Weights of a small GPT-style language model, trained from scratch on English Wikipedia.
Size: width 448, 7 heads of 64, MLP 2240 tanh GELU, 29.5M parameters.
Training: a variant of Muon for these matrices, 790M tokens.
Each number is 128 + 24 x the weight over its row's rms, rounded and kept within 0 to 255. Layers, rows and columns count from 0. Numbers have three digits each. The size before them is the row's rms in percent of the matrix's.

# layer 6 MLP down (transposed), 2240x448, rms 0.0258, rows 320-348, columns 0-111
095:151139142125136129167150115115107124107140131137144131148164121100093104098141113146123155143143155105132091134105149133145104157110121182129118083102087134145128156152123146128151154110158093119144135130158113171128109123099183146098141120100118140137098103129135139120078128095164157154127084167112131131125139124166116119129131148085
097:134101111145133105126102131139133152121130101156129142090085163129121142109102174151105106183154140114147153159118120104130154100156077090119166113097143119102087094128125143113110109107130089128083136152153122139150144129109115120095131132154131145100153157143140142136093082118086130164102124130125124138118117114103143077151133161105
095:120128130132107112151119140111138132079105128134134153121151129138089169148156154136110127089117127088152131142073143130103143126109150140103134128140153110119142046124153125085114110135166135160072121112114150134145134124155127131141164104125094140128143085134116144132130144104150125100142107090166150124094079139131118139146149135125
100:119146148102133129128168103173111109134101062160134090125115143099136112124113136140128110123128040111113137124141090113167180144108167154110110128166142123127086139169154137119108141158153151144122128120110150117118115124086094142116158118136115126135142146118144097157117088122123117115133109128115122148135173137152119125130135154153
093:155099121116161096106091137145091110132135106107137148126117135094131104125130114124132117151129091116151125099106144124127125087126132110151138137174125129082100149167124155128131138155142123155093134116179123117187103127058122150126165148126112118152141123127141118143193132140092155160113108150125109151142140133139108172128118163077
103:115148156140071098121144146108125156112136100125141119156096187109164105090162135133092123117112142124063145114167162127112103153139109159180141103195130129114156122111103129109137113113141117169076118122103154129149136129119092102135123158145147142111112126116128101163119133112150159115159104187105138111151153175123107133102076130131
092:122153130144148163124116098146120109098116141136120140168166149128132130105171118093089184121096112159150104136084204097121126104149105114096131100142100140090092121138082150150136108115143139116151130133114138134118156098118140112126112121131099080137132096108141114110157125166118083132086105114118163169098071075107167119132129163121
102:173125157120151088082149120099124126128118099124105099144139123133122129149128116117110145162136142084118176165143142146100084136137150134106169126131143068109160133147155115151149109139139123140162105106137147141101169113099144124122167098134113142112134075108131132099151134134145113131115173117105147116126069080138166139131097160116
099:171125132174119099159143127158106134120120140085074114114134122122118137156145147142121140126113079114102122152099131154098149151094128110123104138096146130142141121173119116098152106108124121132102145209140118165158175172122166125134093117126108120166102134118120075125109095170171087152156086145108126130169112102131080124158149162095
101:098135144140126178147101150145151116110133131101141061156109094072130126147075116125149134120100138139148178096125122111145108123119157111126145102136124083151128121128111156142150159104187096115096130152134090176112120121136142158133112095174120123082152106115132162067137139112156119122178112151124129100096142103137134165149092119101
103:129106129151133137141141151102139126115138095174140109105102169131109122139109108143176131150154133151112119128118168130117130118124109156130147159114092071162151115129083097137115161103146131117113150079104140098081115125155084114127158103158156095122148116127153118131121142109127083137086110162119072120089110105167117139127110182125
092:117119104096138113140090084125159139135084122167142140124088133143133108120112137119153110107127122087149142124134125153132165136094126149104117196124136167142111123121086121080148140112157088163159140138135145125122108107125135114154110129177167105143103128113129102162113136137155138075163135108126079134103144143121129140119132153079
096:118070100109122185093094149164149103131133123138142109112128159144137134164108111134118114154102124114082130158110137119142159104136126113160114119165138113121116121110119137142126125147150126121174151129142143108138135172142107116118121134096184114117101148102087106135142161102123119086171181080162165153160153109110139132084137141116
107:134117111138141071149109180093115150104126108148125118150167145114135177150123122175094127110141130107144115126112112113090148140117143111111114177109177154125111135104093135128133182127127124143170137149118147114097107152131112165164103120158133175148133143130126136134167102117140069103181126108126149165122143145133108095150105138086
092:101126117093161125159130102110115125140140068147125140117166157186092100110121124147164123074068105141134152139133111120117087122081125183137099112102143161145123154145135139165170114144119093160088180150101143121162114125134144110169130138094108103174073085141127109150133102154122180070125091148139121109118130126118162113117129116147
104:142094138155110119118135098126103116127172094101161108168141169136162115074125092116129141088103156147129053106121130098104163110147114132112131115165140171130147066153116151130127121082110158130143081149058137111102118123106145161090151160141094150137173124121102140149139179172117069099136124143058143079125088106107168130081185147126
101:119121133111154150075141100106104150118122115135152164156113135119086137118133137118136188131111164129150143124098104138156106117079164128134125159093141150134155118134142134142119116140113111140148146147137129119093109125120094139111079113135121089144146140138143127133115143107157175119124184127124108197105175146148117129126156160154
103:132139097131127122112135133097161094110119090133106113106113170110159162190159096163155136142121175125115094139147101148132108122159169131065137140134144135136128125102144088128133153147159113143114115092112159120086153148125128128086123151091145126118143150114128104155146132128130117129103127119080109112118169131132175137155170131077
107:144129149177127145167131102145116109099132156108127160089116134116129112141154141107134086130161096097165146116151103125122117070154090123136165185131147143107090142139115110123129146130162158099102095127121115107153115136102129135119139116159107130082131175132114141154148132143104122189141121134122116133139133094099106142114076161128
099:123149153109129158140095118134129107150104134133141157128156130128110123139067132156133124185130117115149090129139138111111108100146128139105096129080126137137072150087130123106148131126119127106126169161128112097115136127182113127149125131106114174195168136140148129150127109132110142099117140157181120059133141114142114112154117133142
103:153111128122126077102147109146162157126145130150118113084128115130150165106119096126173129115134143131110183125129113117149117164121139135155103156146142156134111126136126147098208114105114089144103159149142087136119144126147108133114123168087154140156131122130152127135120133120142171083147117152102140133124117158162119129109149130171
101:158132105093125128110154077105144151148148124160110114131080138137114127096134142173118141116167078139137161158142124092097150137104137119136140159136119098147102163141132174104162147178131138115145159121143117119108090138124152062130099121125135148127130101133123133099106109146106131107122144141114136178139130115130123180153083143132
100:137135106137117138081102125100141133115135162081114088141105161109126075086109174146143127134120122155128097126107125158150130142131120099100148121094130150149144135131135120120061155085131138098087151119140113155088146120127182120122125116116168143155161158140110115093129124084141133098112089142109140125126068138095122163106165091079
099:151115139065122139093151094119114123134135099120099134132161137143140095128147136143098142151110100133119114119141131165119147122138138097108132125150130094097158125141145149109139091120117091133135139133134136121121174096152166077143087166126139139051084126120151148126138178113119141096138104164119075129168138148173152126093097130129
100:136109141147164125096146129111111120106162155135143126092123143141107145141123127106136110100136134115115163150099131125089166117152123110151145098085196124113160113114089103152077111135192112120138142138100134143110158093113111084129123150128095118121125129146131144133141116140172138106115150103110121116127097150133135138114110115144
107:127112100100113152126124126110113098107154172134111169125112115153105122110163123122110110128124085155115119145125105083126111115147140106111143166133140128131142116101109102123124135139150110150141134133100154088130097159168132104140131127143124105104178156146143136135152164142122123119130123097107156114145090136122095131138157107114
099:139147127127115090131123116156138120112161125161123103173120135121109120126173129161110138128125161148149124113118120121152133155122154142117137103132140131103135105128152117152115119111139113107112117165172175122101137144144099147162138132120140179164106139111079118141132122162121124102104129075145187103143115132140159146182147074175
093:112152137090120142117102147126123151162157136136111109116141137153115150152130117167115133119125093122141165128077115145112125128149113164100122121124149129119149111151127173112161138120130130146193088163129155116148076106141139155143141104127117138169148131143076119167116113115131093094114121145147124129161101146081127136098169079125
099:181105126090132152141149135135101113139113111118092144152148135138183093116103099092125123091118093145164146135141148087103139167164112129137117128144167161156165120139119124154105109111135124137120128111098128161115111147154149137124126125134135158124122137142141148114114102154155156131111123155139140083152129125129084122121110077194
# layer 6 MLP up, 2240x448, rms 0.115, rows 321-349, columns 0-111
098:119153148157126165117136130100137123128118124136133091125147152109142120143154129141161122057109118109162144124138082104107112120075122105114133125120101139151181143118089136142102117130121124144101115075111148084114162107122142114117109150142128129144130100092091102153137143119105140100152135117156191120117100149165141174119096090157
095:113128141159087130097128148180124181148142124136110086149146113082135135103068105103133121108149119145120086130180128118144175164067093133136100145153161203146129156158121108110125138100136162133095121109131106147093133140143157125139146110130129131107176116117157103132168130107138135109119155121119122156110159154146126117127125133172
103:120145112098094171102105108114099142148091156133111114090148100160119145106141165199084124073122113143106112153154155159110097138124105145159105140159135118119111130083120115123113153115123106107110115129114141124129108168094129132155097095104121110150145132208154147138133116100150185110111127134137130099115112180093122069118136110144
099:135106134142147128129115141147186125145096124180145144122145100102133121090123154132060166137145142123116098106110149123102096155101135098132080095145162108136149122139085135102115140163133132112126147156106145133119163122170115110167107111123171152130153157133128153111127089103143151099073113100123091092118132106133155101151114118206
104:116144144074140174114102155152126116097095165167140097098177122172085143142118136092155162122136139140126143130113147138119133109160097118137097140126124150138109082135130146125122138108127174095143165156160136154155168150129102116151143160104090098160122138113126122157208115127140114106108141079132097107152157089119102104132133078143
099:115057137126147120175093161116133136120132116113133150118102122118136145157113140155135110133164160135134177139157111124140130168120114184114141141127128105130124104131126140169159107149112095117134119094107141121176113142145097125144170128134117119136139155102115156112122113112094148115170163133133124119143132137154083139120127098096
103:122117122104139091190121152101136113122174177137147100093169148128126126152142152131134121146156134179121097127134136093147120109180119113123136130111107161145111134117144101095125132083126141110086095164143122139147099132150132094166101143111110137161119104102135131186118116131167137127123150104117150093131147131139159133089082111114
102:121164124122127133118155133106130091138100133167180140102089128178129126098133082095145103124117182098106137099106066118106123123140126134152160154165091119111128132127134134148149142105102170138126143141173167106179093089149105120127149158149130113097144140108124157145150150176100139092129107111153163156110174083129112159107167119148
098:148145111087087092090130156118089149114113128121163159132161131112148133101122104120122126103124130136156145099095137142145134149114140125122173126133156111153152142102165114127090143152104130132157121123159162119157151120115102115113181112124107112134094117139127089181125139092122110128141095133133170135134132127118160138145117142141
103:156083137158107075137094192137117140110114111153096155150085120111139128160142145124139137134175060133118137127116133096134149116157149160135139155101121086126158139126167153116135148115098109113138113143189121124099111116133130098145166129163115136100136174131152121161158151149143109161134128087122135101116124089135122157123128079157
096:143099144088128115143120114145094098153136134076110134163171112109100134111170118127070139090134131124130117151133163137144104147117089126108122101105115135123156101147156125160134122156119142105137140110095093102120113127117165117147143114079078088101116123152130178090104117142136108139139158161141135145100126099166102139134119110101
096:070124120169095141139134132163176146137100138094109144151101091124168083123145097122113117129139188133101125138099126136128125118109116114192095133185126124108091107097129109124116153126164141112118139143149157110110139143150133100191122084138138127154114095150096133171173133131120154124105138144106093085104139124140140138116101160091
107:135136157123115130177118104183119178098097137124129150146134106121076091169104149084113164120102119115135152111108114138129124128118098112109154093090155152144142120114139152119137104105091161139139098127117087171132130113200166163113125153121159136128083119095123181132114158100113115154129124105142111163146105155142120130134087141131
100:112171086147077168122115121139115124104120168132143105156159133115148135162132127093140141160120129111153114084112172095109134173153164156113149103144136110117132108136146092151149085136105139088155143102125115131162170124152120160131106118134095165144108148158055168136101151117118128127120156186151119131137146133153126114154182133116
102:138125087152107150153117155156095103122148165160152134092132110143137107129125141131141115128150137110158081111159158158096103147138143151116155120093101110097133118132169118114106177111143139134125127083120135141093102169094143131167115138109164170127155124091149144136102169116122104162101116170165142163138182154164096161103114135090
099:107097159104143092172167144124125124150174130129125101134162070135119142172129141136143115141165141104121125077109123131166163113127108104085124134085178127160110069112117103131088128093131166060117117187074151124166161095133134129142138117125096121134166161118111124115158115166142085098111114177080183104150098124144113125148128148116
103:181120095132107124106125129118155141103165122152102122144125138161099142111128117121133138134116135139062101175154116130136109141091116138127152103134105179100168115139128131137101135119099161105149169100120124157147074091139161132113136142124170146108115100136121108143111142131097147129157124126104133156157113118132114155117146161141
096:158082131103096110112090126123136097144114098110137125156119144109135135097132157149099075121130118159097107147140145154145124173121136163099127140127111112131148134111171164173145114147137156169115150159095155119125129142145109164118136144137175130146166156124119153105107140122098176126130156093142116100136073140141185137139115093082
090:127125126117152108100156117120118139110127123119140139151119148136137117122125103118149153108147167130140169148125108087120142146161143139137105133113129119159174107177103133155132149101108119126129115109098123127123102162111142125101167098153097146096115120130090148113116127104130115117149140160063165146159135150096131134135104110142
102:078149108119101121169144127116121112081109087126135120120108076171127102112167087163158086111129122159124119146116090165122143126156139109149119114122135120149108108146116135118125144155109094142105084125093162119086130132162153147114140089155168093172148126114088160118134104148116114103156115141112122165132121142109114121139163109134
101:090135149147129158145130157112134119127146153148110137133132179134129113131188140137147119147101127178106152132128108139149146153134112148126147155170140170102093074088119164136120122143122141117161140144100154151138122156157106111124135133150170127147090137210138156118151082136125113130114127099146148128128098102133089138156165113147
093:133097100131123151140128160129159124110080099127136111062127096169109087150145123113161133137103110122087141107101137117105097124218134130114088145138149160115101075110150146145150119130139117151182141109146127183149107165125117112133157124129083116140129098109135171132140131115097117101124122141119158101138146111097087129129127125137
098:110136124159146110131110176173109101117160113146120113143113185087097128094130110138142127107160137077127134159107091123127137139131112135146131090135136148149139136112154141097124159120127162102179115137079114137143089131121094167076133102115128108126172111158083098120142083147124122140148133108116176096084106138127159142085159114159
100:160123122117126128170064123164123159135143181117144109128121115098136136130156127101117165100125160083122149122140143102176112131117158140125113131181141121113140128140122091111109145150134149151150174130170119142147117119151115128108089129143111142156153120109102142094074126119093129113190094188128116179075166171150113119114159139165
101:107135146144119129116150137120143119080085149123104141110119188167137128124137148101133119118114099125107123127027130148132130141112123099115127165115100113149149113083083168154152109128129147134116184155125140147110150134108141129115122181106179140110121126156130108135101135133105107160186093095114132151176181151103138128117074136078
098:089115127142135159116174131123111147143108136085124148102148152100187155146089137106110129104133118092081140156125111107123137137158088114156132139135135120112165125138120094131123094131118112159123071119066118109131145170129150122141129107142122069097148121141122149131140109085097149159135126133136079125130111149124120153095124144105
101:123079122150123151166134145130106134130089127116118114143140148130124091099158123131154146142167108149094124097173091175142132114120139109119120118140130116134132116144101096129114128143165152137136106128188110144135123138108141102172141148131112136109098145167163141109131148152118124139136118091136134135149141158126128137060120148131
094:132174125133127087155131119091167097129127149130127165109076097132094145122126150137147108121130113123153106154105122127188159147132104111131131109080147130104130128143155120092171117119119160110118102097092155127170129113103148149110134121156188134169183153098131102106093111100144105141109121132110139113150102116145141124139157106116
093:136142155095131185117126129092131123131151132112173109114117147158105139148163153136173142144108136176110113102129155118097147150088153153151132129111106142120153154099154181136125112133175162135101132130134173144172136128141152155167124136109096130130126130136087156098149109097130118141141117137122130120173118124162094143139124101130